python train.py --num_hidden_layers=16 --attn_scale=0.177 --init_std_qkv=0.0361
Each number is 128 + 24 x the weight over its row's rms, rounded and kept within 0 to 255. Layers, rows and columns count from 0. Numbers have three digits each. The size before them is the row's rms in percent of the matrix's.

# o: layer 8 attention output (transposed), 192x192, rms 0.217, rows 14-63, columns 64-127
# v: layer 8 attention value, 192x192, rms 0.237, rows 15-63, columns 64-127
# q: layer 8 attention query, 192x192, rms 0.254, rows 32-82, columns 64-127
# k: layer 8 attention key, 192x192, rms 0.235, rows 32-81, columns 64-127
o14 101:153130139147084128125153148122110133094087119105139109133157128159138132154108158136080158148143109159136134101104159106118140136110096127150105122139144128069136163084138181121102122111143165
v15 085:178111068151140124116149152103128117116095115121136104168071117134142128144145089132132167108083170152094122139118107150113128108160094150159090098113137147145140114122156062124108095087122157
o15 088:105156148142077144168093128050165144100120135127108108123109162105112098147113156087094120163139110115085140098119140100121112157124176094090139134127175110122116153110085148112120138113131113
v16 090:073145106119124125142116128139123105148113121136086092126153060097190143106106137128123123113158079129117128118105140091124142142136131176107073144159145088148101115156115118094093130125140138
o16 095:142148128127112134091140091108096142120084099175170134107099132184140130138077095118115112150119163113138106144161100157127086092151147100097103104096085154122155156082149135142147151117133129
v17 095:115125137157106161147099110105126145085150137143126089141138119098118138142091126159122144126135092117130140152085147113155094100140108109110141194137133141120172128119102151146166103171095129
o17 095:139115138111084059095142128156106132143125109131090177119160108123094134149120148146141189161103112099117108113091132115118134128076085134142159128131130121146109130120145124126150108087132119
v18 093:125124124154144111145144128093116142071127212099118116169129144103101138120107113134118158153141152128166117096147179128166132141143119157102136154119174095142112147092161112099140132132144143
o18 097:110134125122099150115135155139148130155125104100149159133112179104128110161127112116126185150104147135109099116133134138136122146090116099149159097082074140102104112147166092136137106132124111
v19 085:161125114123123127133150098163130100137082099098112136118126126127128127119116083131113111137128154134140121124139147144127121135130142087104119122103090160119110123128108097137117094166096135
o19 091:105124099112100137162079095098130145132179135135138109152122101105108138152115174115108112156148116138139112131146142138160095108109133110116091123135173097125149103152135111088141135124139129
v20 095:156133112126140139132146146117122116116120151153097100121127113116127143137131115145143172151134118160140088150139077096171153139089117117107176148114110109079142114144133112122096132108117108
o20 098:078143112136111142147139117134128140117113118112142122091110144170129100152141156096117132117123114092120148110106171126086141123159156155157095129134114091156129100147090142099139107151177148
v21 090:065138118130115104161118161105113137110145100130071120135117106134116106110126139153071142089144139128119101099145175133149142152136143118119155111154126084131130130124134141143116121142117129
o21 095:099119188141168131126135118147142147164117140158157062097108105087162130120121091130192132142113083070157143155122129146110109134114103169135089117135114143145153134113123141150181167094109131
v22 089:101141153120165134123106117079158136150152166117102109095155104119114075160162125105116133166147127159132084158133156185142118098107144123125106106136160155136135124138154139098127191137110071
o22 098:121132132131202125122122146109116174151112092151138143107120094154137120115119113091131146115085093120101108117130119081098144114152140124120162106139086078118124129096156152163143112124130162
v23 091:140122139150130165112100119139126100125144112111130141138142132132120095143118100097130117143139146157126099173128086120099200099155119199151123107117155197162126148125094137124132107104115162
o23 090:158153119129157145130139122061129098111153116147141162097130118113117138110143133113185140106125110077138156132089101119152102128139103115105112144122119111064133142137130071120147120138086121
v24 081:147123165154149090175119140092149131133109167113169138122135135090130144116118112119101107136161179121088158145138121130158138106141126165113135105145120160137123132138099147154172138093119170
o24 090:136148111139124145126161163150078109139106119141140108157152129121126130121122186098113142118071108108196117133152111106101099134163124149095122156110110132165149173111110100129124148120106080
v25 075:112145138094168085162128196139116101144138121138159145118095151125131106154119140122143127156147126132130159141103127140157116157122111131124134090156125130076126132136108071169093191117159096
o25 084:101132169171134089119127127111121142082105141102115125166124113109129108077165114112150139128137113102087114103124086150107142123126119113141151149124138130157170119109126161114140111112143171
v26 079:109148160121126066120125121121120125144138127118116124155137110148100142152111171119147153140138114155170143224133141099103112090118156116098152145142109152131137151093145112170142162124107109
o26 084:123126105163136162089108122117158131116099128186094098081104146111100088104124127134108112122123119098111091052144122135170127144096135109166161099131103127104153133096114110177139077121158147
v27 084:126120136126113149126104161109126125125113134130124129105180161127101084164143100092103086188123167121150150137132098109130139104117105136125152074107153117122099083084112104142127149162144107
o27 090:111127165123142138125125115122121086139112119121180129142134145152151119104189111103142119090159106176133147164131143142200080128111123128144122157174103108160141127135151152118102118128103173
v28 075:131126051108152128116113143117118150134149141124113133187114144134113125152102124152151140099156123136100137103106110109150111154110163122076120075119138118125178097137127171112105107103087133
o28 088:142127164183152099152131141141116172140119131098138129100096117108122125118130106117110111133109155092109163059134134135188096075144125114125128166141077116140093115141132101121192121123111066
v29 083:090128142146149127097146117180098147098148151158109141131170132119119122112129120080128125128136123128115115113132097179127128106124141142132133158124096125117113129164166145117127139130168160
o29 095:149119083128120134120137125120145130115128154133119112106113132141162087172146150171100098138133126102089127144146148109119161161128136147106138110134147111137137116115107158129088122121134110
v30 093:094145116137126108136112131132138172086130123118136116158151137112108105096108117111106134132117087153136179106141144169107103086138130102129132105158146109127187109136135120169198122130178150
o30 095:141134130138165126088129129106106082131131123154130128142121123172138134152124133107123157145128120136126128118115081103134120174114043118124152156149105126103133165119070156118157105082102125
v31 088:137157138131121178143167071109117162170132121147110082146122091150144111147128130126141147134141081154130139127141105130096128140116135125084142150093119116108101168133131123118143138137100133
o31 098:157134095121142133149128143161212157104122114140151121076115128123170111137081117132153135080155152130088112111116124097134159150150126106153134162116131133131185109139152118121116128108149093
q32 083:132119113080128143134140105137099126112137128140109110112132180157101125170138139185142127127141093185141131106142115078071184154134143139157113073065137085140113124142061112108096117111163124
k32 099:135089130119121154169177103116131105154169122126117148130145117141105105161148123161121106147133129136172125134167114113105166128150097134143129110100117097095133096135143117095071137162167138
q33 080:102146108132135129125139142101178131146105134121134166101117149140115157127162131091101141158147129143071132144136078115090162106145132143124142160145123150085166139117153149101106129181102132
k33 101:125127116075130128151157107108123142175106097134117170112140136110131144103169116093142126159125134134121151124107104116082169099148145148122121133155124105089124143148114166084099122123128120
q34 084:116137148114099144115181173110113173118127115111148097108119120137104121148104155118143109117078127123113136150111145110128140141136135138116139116154131124126090147112151068159162136108106093
k34 091:147115140115140161109151148138136131137134131117128130122111143126114137118142107150115137135181128145115160117136069140134146170124136131102144120148114130158168154136143056162161126130155125
q35 078:132119105099090136134112111095091096093147120131117111130094136169142123100148133105145094137130112163195120119117135156150122154139142166157157095166139114103153158140104102152127158146138095
k35 095:108109125128113162114085105102088118147150118095130158101137085184163176098145138104122089145158110130184122137089174126129125102099151149160145124158112113160147180132101115141157098110132119
q36 084:146152118139109126119102116171072107160123170155146152119136122108114085167133097169109101109096139123127159116154146099139163104092137141122114124107107140135109125127151133156136159106146104
k36 098:135155127136148159099140093113115123115121142136158163110113098162108074165139101132133132147077135154141099167144149120127172138135107131125144111125128146089118144160194150141148135093131133
q37 077:128176141147149123070134097105119137168135152105146139125106137136077134151168112124107147115126190124138077158126115153167161112104134105102119126135148110098125122136105131137128144129147170
k37 089:096143141170132122104144112119117081154138152121123114126121108135090155105131122143115099096155132098147128143131166087159095092116110181099123157166079104092092130114107129153091116151110110
q38 081:122121167130149149149123183170110130143104088156162140088089075108119122143133134146154126116108114135139140130150138106133153114088112121120103144114131095093126113140115119086131114153106176
k38 090:119146186112120133169128149200145150170123140152191104101121086137141087124153101143159132119113119128147113100146111135116128117129144143157108130130146134109155100118170126078150106148126166
q39 078:142139102075093125093110148116092117119166094126129118127134113140186133148139118108166118163136123135143127073130160184151093148104163136130104105127123118160148097117122123126133132113118119
k39 088:183079098088099128093121140090116130110160120102115144117120105166141142104148118110113113128149154147128132072136129153101077171123133150132119156126158142125120102099091129134121142126106163
q40 080:153154170084151163123079117127133164147133118159137112136105145086120113114090105137117083107146164118096130141148123099148078130107105184136107135148148099097171142086117124108128150093099134
k40 089:104120113142211180097104096139097110111129132145143124098116146098146129137102093116162112096108156119115124131109124151145097104088131156144133145133110137121143121113098164153154141109112147
q41 073:166101132095123134122136133178121116103125125110093124149134134098169120118133110105137150093138146148096172140152125169100112153109106163110173125108110114105136120107116153133114169114114121
k41 084:142098117118161107094131143119103163142133140113062115177106101130174132132128118146141100149095177126146090128140125147089125123117127121132132124126098153142136134090157179112158136101106154
q42 076:136109118100080146105095118087134108139113105095123102093115136136127150111145115139120157144165107092154120149114128153084096135119170102101132151122163134088144138135127101130163109096078127
k42 085:129140120120120136081123146112116108111161117144110152125161163143144127111143137136126162067118149131156135109110139166133099077158131123118108137138101130173110146146103133118108105148141138
q43 083:159168104152130094088103125104145092158151117140154120095104164133091123121101149102130138141143098096135118148116113118144123105141168103076122154105121102179157121134120162091136063078144142
k43 090:160113117173108162086151154107123119162148116136155129079123157111105144118101162126119150117120132133150138107110141119135125116182113108102112139097134110119098127122048154144099084073124123
q44 078:115163104114137088170081168193150129127146122097121157132144107084124158100089102105120129106091112108130173161128171129164125110130109124092143151138114130084130127138161121147123158093137101
k44 096:143168133139168129159112138134150157168144138085136160161154077099111111096129103069137149127083132134092121129139128154125126134169130163144105128108123153085098123151150110136148159113124111
q45 072:159131115099122164149151158110160104154085144148110184120131120087096130153106130098130124127090123139118124106130115111143113131132161074137154133119078119142106138109113080063143094163123102
k45 090:159127119150126161113129168132134147120134134159111160154107107110136165149120105108105129111122145113148135105118117146148130126149141102124157158135104173105088144136069106107134106119119106
q46 078:120124119111111143162150160162100126141140113073113122159163131119140091140124147169143147157091085166119122107082127095116144099149154152146126095123147143117129160108168156094092140125101173
k46 082:132148101096117169138152127116145105104128122111125118125135101142169127173119167139149148119107155138113163106118135071091133148136156160151107114122159119125122126151103142111109133137141185
q47 072:154113167152115155165121172119156138151139099077138115150116133095131155127129122114140116092098122168094165133160131138108160138119155115140132154102125174088124140130168082111098166142151075
k47 086:136122168087142148120147188171150140161149110137127150134108152101138169109168097105160128111090138145071127111125144136114139126134163160117150131109103164118146110138162091108137125089162124
q48 087:155116114159093153087117127072136129141179147169160154133119145096076103149154137121122130125094103148124141118120127094128090152112112148106127142120154112111100130106087138106081078129119138
k48 097:136144123129106150119125128114155087132175151151132164108153147122099131159127143143085135130138099146144145176136152082163115119130138107091103129132160102136096123096151089120063128099167175
q49 077:146133173120065171132101124149147153114132137131137168157092146109100101158107130142144119095073129109110119103138106116146121112124123087088109141096117138141125132148093121088120100079127171
k49 094:142154136107104155123108135118115111101153147141147153115106131109090137160159150134125156115111105118081143135208138114126103156070104124053122094148102127109120120158085105128131124121119164
q50 077:130139156121103139108131173149142120159100124137091092086162064120160117114142110133138161133114180105124130083156137127176105153151100165122161131118118123132100122136099139136151119119132109
k50 089:144116122079102112121079161129139132103127161171127081123132106078144110155109132178130152081152131128087091107135109101125134118175129127108135120121133136163137174130094150118126144132141097
q51 090:166128128113085122135105127113167103114147111127131100136063129132100125142114132184079135147122140106131139131128155060102181138138179135087112096128142124154133079090128134103099118134130139
k51 089:158091126091137155108106112092156147111150129151154098148126127146113114156098111146121112150137122075136113154131153142127114109142103122096115133095141112129134102101162143135120108120158136
q52 078:095113109147152113123156124105100148153145111126128181125127128141106142094183113134129168132087091141090157124158137113143128169114118143123120141135127116115138111095133161125136139130090141
k52 098:109117112131123102136101124102120132162133117099121160128108113141125135126200135148121181128090132121107124131138101103158129131096104185144131117153132110150136121122154114113125087127137150
q53 071:143131148130111175138110123158138147100124117178149129164124113112138129103116155121094079152155098136110089142201114147158147144108184119062109111108126119143132124123164149134180135120109124
k53 085:132124149151095165109115129091120153149119159117172114146128126152149096104115133146134109154138134132104113101151107151163102153121160116117083119156114084138109126121136149139147135111170141
q54 090:178119106121103121151145148173114091176117151087148163133131130098144137124125127165130143128090123182153122133147155109127135128094153114153145149139147179123141137111178118121095104114112168
k54 090:135169139096117103148170157130123136135171136125146154139160110157143141146146142155138183164117121141151103111171165141119161141131150140168158128182125155121147129110134150122139089132091158
q55 087:093131111153136146128134128086113132144121114138138122128142152127124103128147126107125143106193114166122120096115134159141085130143109162142119152135137102118118093122134095105136112111163108
k55 092:113109111130144131125113096152130073165124112096141142107121168094105152144151130109091129101157135151151125155120150163079151119120138135126056112116128154135116094128162128077099132115127182
q56 081:121169102110133111145125151156151109100118130156170149152130077093104138123122156176139141084169138078128139136138136105149110165135120108104105095143135146148136160146124087131153135118132101
k56 093:150155137130142151130127120125138133132145127126098146150137076089124120132146109164165127073150151118177165135102144106108127156123097151078143143128132143162177114162092119112169111078112159
q57 084:134143120127163110133134122122112137147138138161132150112071134124109115103134125141161078144141114081100122080095070113111144125142144096117110134160186123170127166119150152094112127128092093
k57 096:184149146090131104135122104142087127174149139122112149144114151134090187126130105160098107106140140138070098114139140135142152070148117116128119138123149122109128087130110152146115090135113120
q58 082:148161077136127140133148123094161137100117140092108161139180128097082112170129135128141138141077132122124148146150122169109137172170143113159152129105151131120123075089146123123087107078113136
k58 097:124141134112105152124156101127156135132152131149122142140150163086126119110083141172116117172077132098121152116158129155106139153128141088142139092125174126117149113094101122118081139124129165
q59 090:122155123160147118141133105136140070124084146125107084125166121142121108099097147118126121129134122135130119201135078092123137082132065183140115104097143106125117115168136127171143108145158168
k59 107:089109146153123111142140120128114091146102165126100094104159106193103118124099148133152139093122150101154107156132082089073206093193079146139124108099110105129127144167128111152148123152122116
q60 079:120119144181211134149116089150115135121131112106107095161153121121098157128117118181112111096129138135110145146120133150153118135181148113091136073092142134175110142172155111138145124138167104
k60 093:143116125148119113155134121160109138114106109129127088128163122120131141117115142140110112149124145113150131126141114117137168143152085150103114103143134106157121153151180109142195175122130089
q61 086:107149148151152133159101158128125145177114115146156155127132119057106112111102123091146085099092136096112123112125143153127126121140147169135150152116089145111139129112142157153148110114125101
k61 089:119151129120156156136172146115136165122101131147109147146135119098087128136147113095135098095082123116088128067122130145113130136132182135166144113129119146114132131119128117127198144129136100
q62 086:110103138106132129130112092125157093175165120113092081143085139116147140169113123087140159146127115168099088117141121173126128102121153143168146133117135160149149098133106153103112101122093094
k62 101:112066151121106118122132129093129107132137107119113084147118144099159150148110103119141192151141106131109121112128121165128126108110126145118160113148105153146126116103115133142115127097133109
q63 089:129162107102160148102109144147108147109129163123144079147068118117139147149095116109100164113164164097171159122146094179135135151164132132143145129136170114107148131092104135100101147123111134
k63 104:116145075114175097110129130177098154126112134099122166139120106149152148135094116118116156095100145125133164107100091175158178147136113139133162124119140124091151116093104139081162122127107096
v32 082:099112117139070134143122105118103106149081156114130113181114143169125134112154118174135129138105143119124136130133141112142126126160109157194170164103130150139121120126129164145131113137129165
o32 091:168162144155185115125123191131121126135099127147125134132163121098113127135122103104128157102133135157161152132134142089155148129104107116105114113153118125096137112114116102134113123085111124
v33 081:125144095178109142171132105131127151146131141126135120095113149161106103155118166067143141113158112101112126124117129147121104190108112144116121173124120189157123124119105124145128106086079098
o33 095:151106126092106106101136123131092148126112122125110113098126140153159115128162141171085147159129108125149093134139156125105136135095175120138157089146126125164111139142123145161147133162155156
v34 085:172090115131120092123122191105152150111117123112137144119107144141139142159144132075123113070114141162115103104134172120126182117145154123177161126105066157123116139148173128136153110122109154
o34 088:114128103124143152160109078085113105128129122154153111145147091101117128110147140160139141154137141094104123112137071115162089137146094104050122116140117058105118088117105101128162142156112137
v35 080:096115093083143118099126128121176142143152146119124164117119173156112145140145101129131131129116113111131153146109102155130118137150088124156140143170133098134130152101148098136129129147123110
o35 090:173121105123136136120074076102118128127180117145095126103159107119127141103148126129137131093163128104174130109115105144132146127134096131154103112060170161127160099137087124119143113141187117
v36 094:125134109124134116139160130107142172145095101090112148089142130160116133117111171125136130130115112133121113123145126181172171123150155104149111173084082170106121125154105132131129135161159124
o36 097:145141147106117150099122111102155130091189137104104133118114162101147095152111135150129195112160150107068129109112159111110143155076106126132116081112159119156121120115119135113119127099156176
v37 080:119082143193067151120158115118109107124139108101096125120158109118113132139132117139120147153101124159117131150120133133120133120098145128121093148108121136148131178165131141110126120087110142
o37 086:165174141120164108119133163119117128091081146126154167155133147136139149160139110166135153114115132121128155105136110142126120141117158158174117124162110107105117155079132113114160158116152120
v38 091:124127115132123137101080137138135087114155151116161062140183125120100143121140143154124100138180113153142164133168152087097144133131156129146102159122058125100129158147106121108132140119147130
o38 097:121147161112105130127142129130073150155128106111115106096116123142137142142112120149145125136115114125192139126140142131182129126124134123120168118141196137163088127097128098133168095103085112
v39 081:154151105139114090156105121124117171158119181093143105129136152107118133163139130112157141125116184118138120144109165123074084148144137174148131160114125147133149186110138105100097093155140166
o39 083:128138110143118132117111173127078118120118127153153127141101144183148158115167185120131085176104126156152135153131099131114136117136118114108129148130132106160126165122123123159161148091119159
v40 083:131112152138129157162082103108144174129101109135129121141120128138128116098136140114093156156135142127154097118108124105130116142120095173116158092119111150143140102149129136116135134095136097
o40 096:110112155137156141130154137110178105177139149113137134143135135100097094155095145111107125075086119142076147131139110100092130112134137084128093165157151137121175104126165133151108132127170180
v41 082:115093139142136111093174131110151094165136139144114160121171122158078139127152113094177125129137133138102142106120120129116096158168113086167088093125124115134137146117136149169165153074100126
o41 090:125074109130143157153110129148093131113122093118129141119143119076189153138109133132126148129131099139185149131110137125153138129124154158069073145154150109095160112149147108052122118147160120
v42 085:132124123124126121090135137138141175118099111160112150045103146095113103105122083113134141070125090173128113126159143099149117106105136155105114124138122128112109128151131159127105199150120111
o42 091:126142142097094144123128140087130108082130113068129141148155159138178105129113145113139141138124124128124133164126113136121147149152106126125107127099120124112138176138088138166133097129123190
v43 097:075137172130117147136144138137090127120136136122134119115136099092106152143119101144164124140104162156144145147110125111103125160151097142099122104108156148100129142086156142098102121130128145
o43 099:158118171126185112137093140134098136173098102129127151205131127146122168096136067158159104077125168140120131107136112118127106106146128113108141151129130118155136151140120069140141115135098149
v44 081:152158114077158157096146140094136112118129131115148149133157152129143058147133132122132090100106102142106101153145139108079171146102147125134092145160120132170119174177107130148158130174102100
o44 089:133129103133111077120095072112129104115154113145128148132121134104130148145130133115126138177168114135140171162141109137192129100114111129102145124133140155105121144089137139089107149095102142
v45 100:129136142095142112146118106124153114151127064135146157109123106131119114158103127137107183105100141167101160148090087104130113167124113134097151120112139140150151144141159141135121192130139107
o45 100:135142122120161183109148128107104169097137127131117111108109130140111163109132103123133096127159136090127127116101098110127143089201137136120079145134119100107159095108105137091112101148119123
v46 082:135129116125107103117128131106146167163116114097164135112124118112098088150116106098162130100133149140125113086113066115120105113126127140163166147135145177137116112121145126132137121142112107
o46 092:167083119127122164117138130137140121115096151161079124157120178118115173152136116149110128112105070093153145142141133106103137119131102135109098118109104172126130143135134132108108161131123125
v47 082:120106173073127143107157098153148125167136120124148124130126135150079146121144097114121133140129108125098136122099094124124127164145198127136148169081131124138137123103110133128162140140137120
o47 093:115155081129158110142131148093100142132163102163132127131157121127146117120147139146139154109134153119153114088091119117142115127137114076156079121154147133125115104118155162114143111143099156
v48 085:130085061132123128157120161136177152118111120098167086127118133095136128114133126136113099118146127139103135100127089089166143066125153134144171132114101158111145102141132110151162116174126081
o48 079:153123110098085113122130131094128094135133135183087172140151164155107096138161128151118089118135133147179095104145097082115132133127120091105080110117136109122104146120141137142135119116107157
v49 086:134152121108139137125112147167116165131121145100142114146118143153114170117141128090153088157127117085109158114151146172110155158104106073166097060173126133156115122126118121095128153133116110
o49 096:093122158149147150110123097116101121107160131142135124124097142122144131156112141114140103114144139152188115191129150121135081114079137143182179113107126139134195131114076093134113105114104154
v50 096:146130154137122145122160121143167148153111135126154159098130146108140122163113107136109144088108164094111131117118093111142147109107123153137125132130104126141117117122127130111156175143164143
o50 094:163153109089153136143134120103098104130136142114108110161140116090098171123090127117175128146104125111115149074121090142098075149159154142108104160104138102141103076178131131123090113097108120
v51 077:107165142131129101120136159163150119142163129140134142124170127089103149129107090149139088101133146114120105107161144107155135122161099119107107128140129128132156150109153109102080103161157150
o51 085:129096127121163122127111128146087115139153076076139143105109144119134133129152140115164130151100116183134149104107118131108113102139153168135142118126145111097112148130102145132163158106108129
v52 088:117103096136139153084130132149112124142194136100122094125126155127119150139176123123109101152124109157144128103185112164107139112176079147107135132098103114110132127102146113119127087119143140
o52 096:109113144107131116120144108179107171128076130118117071087128113138162095126096135167113094128167162143126126129177093141146141150134165136126092075115156112153140149133107147147130161160166120
v53 084:126093162147131137146109091068154131175118146131159134117085091092109159128127151149120137149131113168158142109116134150131079144149128120130157089211167134092180133117112143120106164138119141
o53 099:150156144139156173157125157123134132120081122156101088179133142107116109148128140057113077137120130100146168186139103125143152128130151120115121161098094133191133105122155114132153135145169130
v54 085:134144114113127162135123140146146146119107111145177142081136167099161145165137175112123139144128153137134125126137144136156205142084143160142105156135139109124103117164132089147150153166128128
o54 094:142116101129136091095131127154115141101136137125123150121138116143108113093137142127136092126157129105100106121150091083155087154111150124122123117108117149132131090119110170132118151093116131
v55 100:160098122136135120155092126159105114116135131129139111121131136107144149116071118140150056101145143149183118114139133141109182122126149136125129127095087145150112123154096086144131121133139156
o55 101:148087134086091079119131094130124125121145134115087142141136121149121143141129124142123138143124146132114096095174107139158120141103065124114174139153077108105107154134084135168116121138147113
v56 081:114117135108129144141131095137140133185120091144152143103129098110141088122129139130114165135115087165117147140108077151214085124100133129071115110123135136136144123122131134154105144105138105
o56 091:127107100131098139140126147100128135067117112142139113120122110174152148127071149119066146121120132108095110105100151129077156136178143162170123118134132146115137138117174185131103146152143077
v57 078:160088150145116113146096077080145084174101130128143159111145121139125148138157084131163162143122156154132167156161111150121127109139140142136131173109120134168129160120134152142147108143139134
o57 089:107146109148132118114169166115063128104117139144088174156156142112091097124132150100127127108100079104126141105102138089097145140100097140125108119100128112100130147139091145142112127107143126
v58 081:130156072124196111078103146148130104072150057100101076119126114161136104108136116102145101123167085126139166132190141132135127129134095122139099135145127117151146136114145132140083178119106112
o58 096:158158115155142151145151146134100140137142171136123171120151121137145152144140143150162108121107110079135130191161155089131139117102139155126126150070139122137145142134106123138175103137134135
v59 089:155146131120137134154178121119130121136089125126091109134166200140152155103108130148124093095112160159139079110138113116113166120108152149098146133108114127110101147104103134124094069074143187
o59 097:087108135146108166131127120104132118125147147129145132113113142120134137112111116123125132147129154114082146110129177170168101150109145097095150138110102181132095162124133098155141148117117136
v60 079:102107092097113092097148156129074125140147179137156115165141097120118144132153120165127107113136149112149070144104109122083159102134146088125114110120148119137109139145116137101101160110117144
o60 086:118126156118155100136097141156137124203082085153115146136176116072145157092128115101160122143132151118109109139138115122145110170116104159089158145143102136093109124098155117179144106124134143
v61 087:112123154118123121117134136173119131123129124170125155126104108099144110153144136140093128159099149135132132106147057116130111094133111128106151076105157142126128150147157102103151130135164105
o61 092:140138095120089125116125142086119115113102117087146129148149159140149098135108124139136120131135156116121115160125169160118136137135123106144129171161130151155082063167141162159094162131122136
v62 095:087095142151157127118099098117131107078138114124149140139133145122137157116137047130105141132154134142132168166189094153134069159133113128124128108125127095101150154112133175108137109138150101
o62 103:167144123124119111159123152140118148118135124101163152105153143130114061115125161155129080079112145133149136110117170105141161116143156105136121141135132118143169132178109076100087120133121143
v63 092:151162156124092125154136076133109148119115169174162140132153183137107090133094139138137110075159125125154140105135094135159164133140131088131121154083096115078143113091127126162171117122126117
o63 100:117108103113140126142161138110184105137103121106136114172084072137156141133132116127124157121127097101097144128134161124115154082102145125095172120121131157143102123170140138132102137137092095
q64 088:124154122117161149147120087111138135155136150121141140113098096117116127128129130143083113119117139090152129160119119100090102131158175090126100107123151175164139150121140107142140112135130153
k64 094:142132095090146128134101152105147142151154162138130109115153128102108118090142129161121146161110140137132093125149120125122159130110149064148101109143127106163155133083134128126118121111184121
q65 091:120117124145113124156140104169130106120124144100107104132104131117101138190062147131126120153145117125136112147132078123119129115154154109061133138102145118137114094110171141093151098122101097
k65 099:127139081106082156119177108134156117116128156120138128113100150103126138137131106167168144123167125134137161142115121104161143139179131071103157126121172087156096156134099129109123157148114120
q66 092:114129138130135117130138113085128090101140149137131139133109151098148129099126114125127094119111132155074134123135112114163096110131159072084103132156147135109120147134157106104170110132147132
k66 100:117076188120112134122149135117140119148133117149155099132123126089134135107140123131111143152132113134090126101118100113134120146148152092101060101136119080087101123126136083158085152133163157
q67 095:121110130116121156136118109105113114112127151172126088119135125104112125170049098102164139150083164154188122119139109136156134150138145164126123134167131123114145110107100123136111114138137126
k67 099:161116132133143172062065107100156138145166108146125122102109150166101151140158076129142124147125114098137133126085135137140121151133136158151161094149126088097163139191090131119144135158115161
q68 088:092150099168118135134147128160119121143142140120101139137123148125146142079114095098107160139132119135103136188100117151073121115183174110135131130097138148144126105093116187110153155166123107
k68 099:121128121171106143128144151152132123126148142132145135132118139115124158075155147141108126164130126107114152154101124120119101116133139095141120141101129194139156124144165169108159126145129095
q69 090:135140123122120105084138154154126131104096128140130164110133100066109128127149133087097097123121143157147112162142125148181142167109158137117148150112099150109143119144145157158133127126163122
k69 097:099144103110129140096120173161118157104122133146164156130113089106107175106168116123107117119091099137106126124112107155154125115137162139131152149135135110150115163100112111151140145132141114
q70 087:147082123105143123111133138124128126098119081101143147152113130122138150121145126127135095143142133157113138146170105110074111094139118093107137115133085110143091149116163137120126204141152144
k70 100:187121164120125123135153115142148100117072117106116124162143101118130160118130088108145095133133111170096089125130133131101117070142146085125125156128151129124140131152175123135143163152122142
q71 095:131162118098141151113126125106144117112138103156169074153132110153141129134104138123131107099129151167130093165107139066157143142192127171159142093156153125118194161163108126134138129149138137
k71 105:150100124066135158123101126099052133142141093104136136128118133146152129119104127109092156103162080120144080135133130094117174129099138168150122114147095118128132130137153122143104132118150113
q72 092:099105083117109085104138143148159137117104103089179113115115136116110128071109116146142091123156097173116127133143163137132130123180112133126160138108126152172170081130165087121135118175117141
k72 097:107126105114098124156124096127158131157109124119191087117118123115156118120104137125119125145068096116134169109122183155125122135162134160145141149122132092102148120182146112178126098118135135
q73 089:146099140174131127118116084166115106111155144141131127189109166174114135137157152158170150134164103132172124156145100092138100094128147138122148105138124127080147076131098088128163150098169149
k73 097:128162146163115149101153069150086149116112116128148140137096176135174115129112149151117138125108098156158151137134145111127118135111151101139124106136148110161174110132107137186128125099174130
q74 090:157108128120134144092107120096107165129113111085117117123158150119123112091137150116138117114089098123153102187118070119114119130098151121112094131121128123154104106100136158117131094116174182
k74 096:145154096170152136135129080088135134143182138163128141115109108141095130136117114112113158127115093138115134127155131146111123094109139120162107165136133075152127112119122148176110129157107132
q75 089:135109115114100139154160151156102144155129124139142138129083121134125172136096131120161107138111168094115166140186132116110123136133109126104125133096152159113128151118135120117140102096110111
k75 104:141142133105146174124133136128080147096175136119127135130128116149166165123140148112125159137099142112124162171182144160143109112107122135134190137114136158084149126078113139114153129104129129
q76 092:129123140126117169136114156153132123136145141086118142110116114101140151130137120134137086103114137126123100116140096142097137114118110081087123116157107135172117125093112077094136139122092110
k76 102:125104096113139165140121106154132123098111136159142154119103146151116180123126132130144106089073123138076140083154165131141160108168078125105182132110113144169093133112092109114119158139184150
q77 099:132146143146130152162151129141119161156100175093094132154127119126135119128120154131145111145075100114139110162160093101091169114120157145139136098098139130130185125104147156104118107125170111
k77 099:115139150145142134191143109135127190150165116134123136154086144132126099096136129141179133116118073119118077120152119075121138101113149131167159138116129145123136144185137158146173126115133128
q78 088:130138147117164102138116119127109128122144118121119137163140133156154125105139109118132088151138083070151129100085116124150116054098149093100148117129176103088130118103132102140125136117079080
k78 099:149137115107154090130137145059125108102135125103109131154129131133179151127140104077140121111119122156157143139079117147099208131194161101156130102140131191123141135129140135177137175138129133
q79 099:105108143155135190142125154097103123134167131166167178144147142117139082088123140139141147134149120152142107107129160115112099097155135113126155148127126124156153147157182133105083098139127105
k79 102:078138083141129151165141127131130110161141124150124169080116113080167091145110165138141128126106108179117128120120111143096173143113135122147124115131126120113116176096162105137133102100156113
q80 083:117107159146125135124113098131121086121200133180133098107118145152160114159109145116115096144106108141187103130098124141121120105143116153111110170128073140143129150135109108145110154132173137
k80 097:105144132117125155094120134082108131125163117162198105113107099170092111133112118109165110113159117198151122131114133110099121116153146128118135122154109156077132135121131104148119141132164154
q81 089:097112151133092123132184132144106113133152138103152098144098136146162148101081146120112150125137112147116099109152111156105089122118137100154157125157107184090132174141110142146124069138107160
k81 093:083100105162106062122144172165100107153172122141134172164102137141160140131117125134154156145094117126083113153128159108131133162102119136155185116105115155132107165167120138150082129172094114
q82 095:113151136087093173133125121205114103163090186093132158133090124114132127151102140110163099122104178138116149142139121109103114116107087117159126120099159131129130103105169148133109164111134130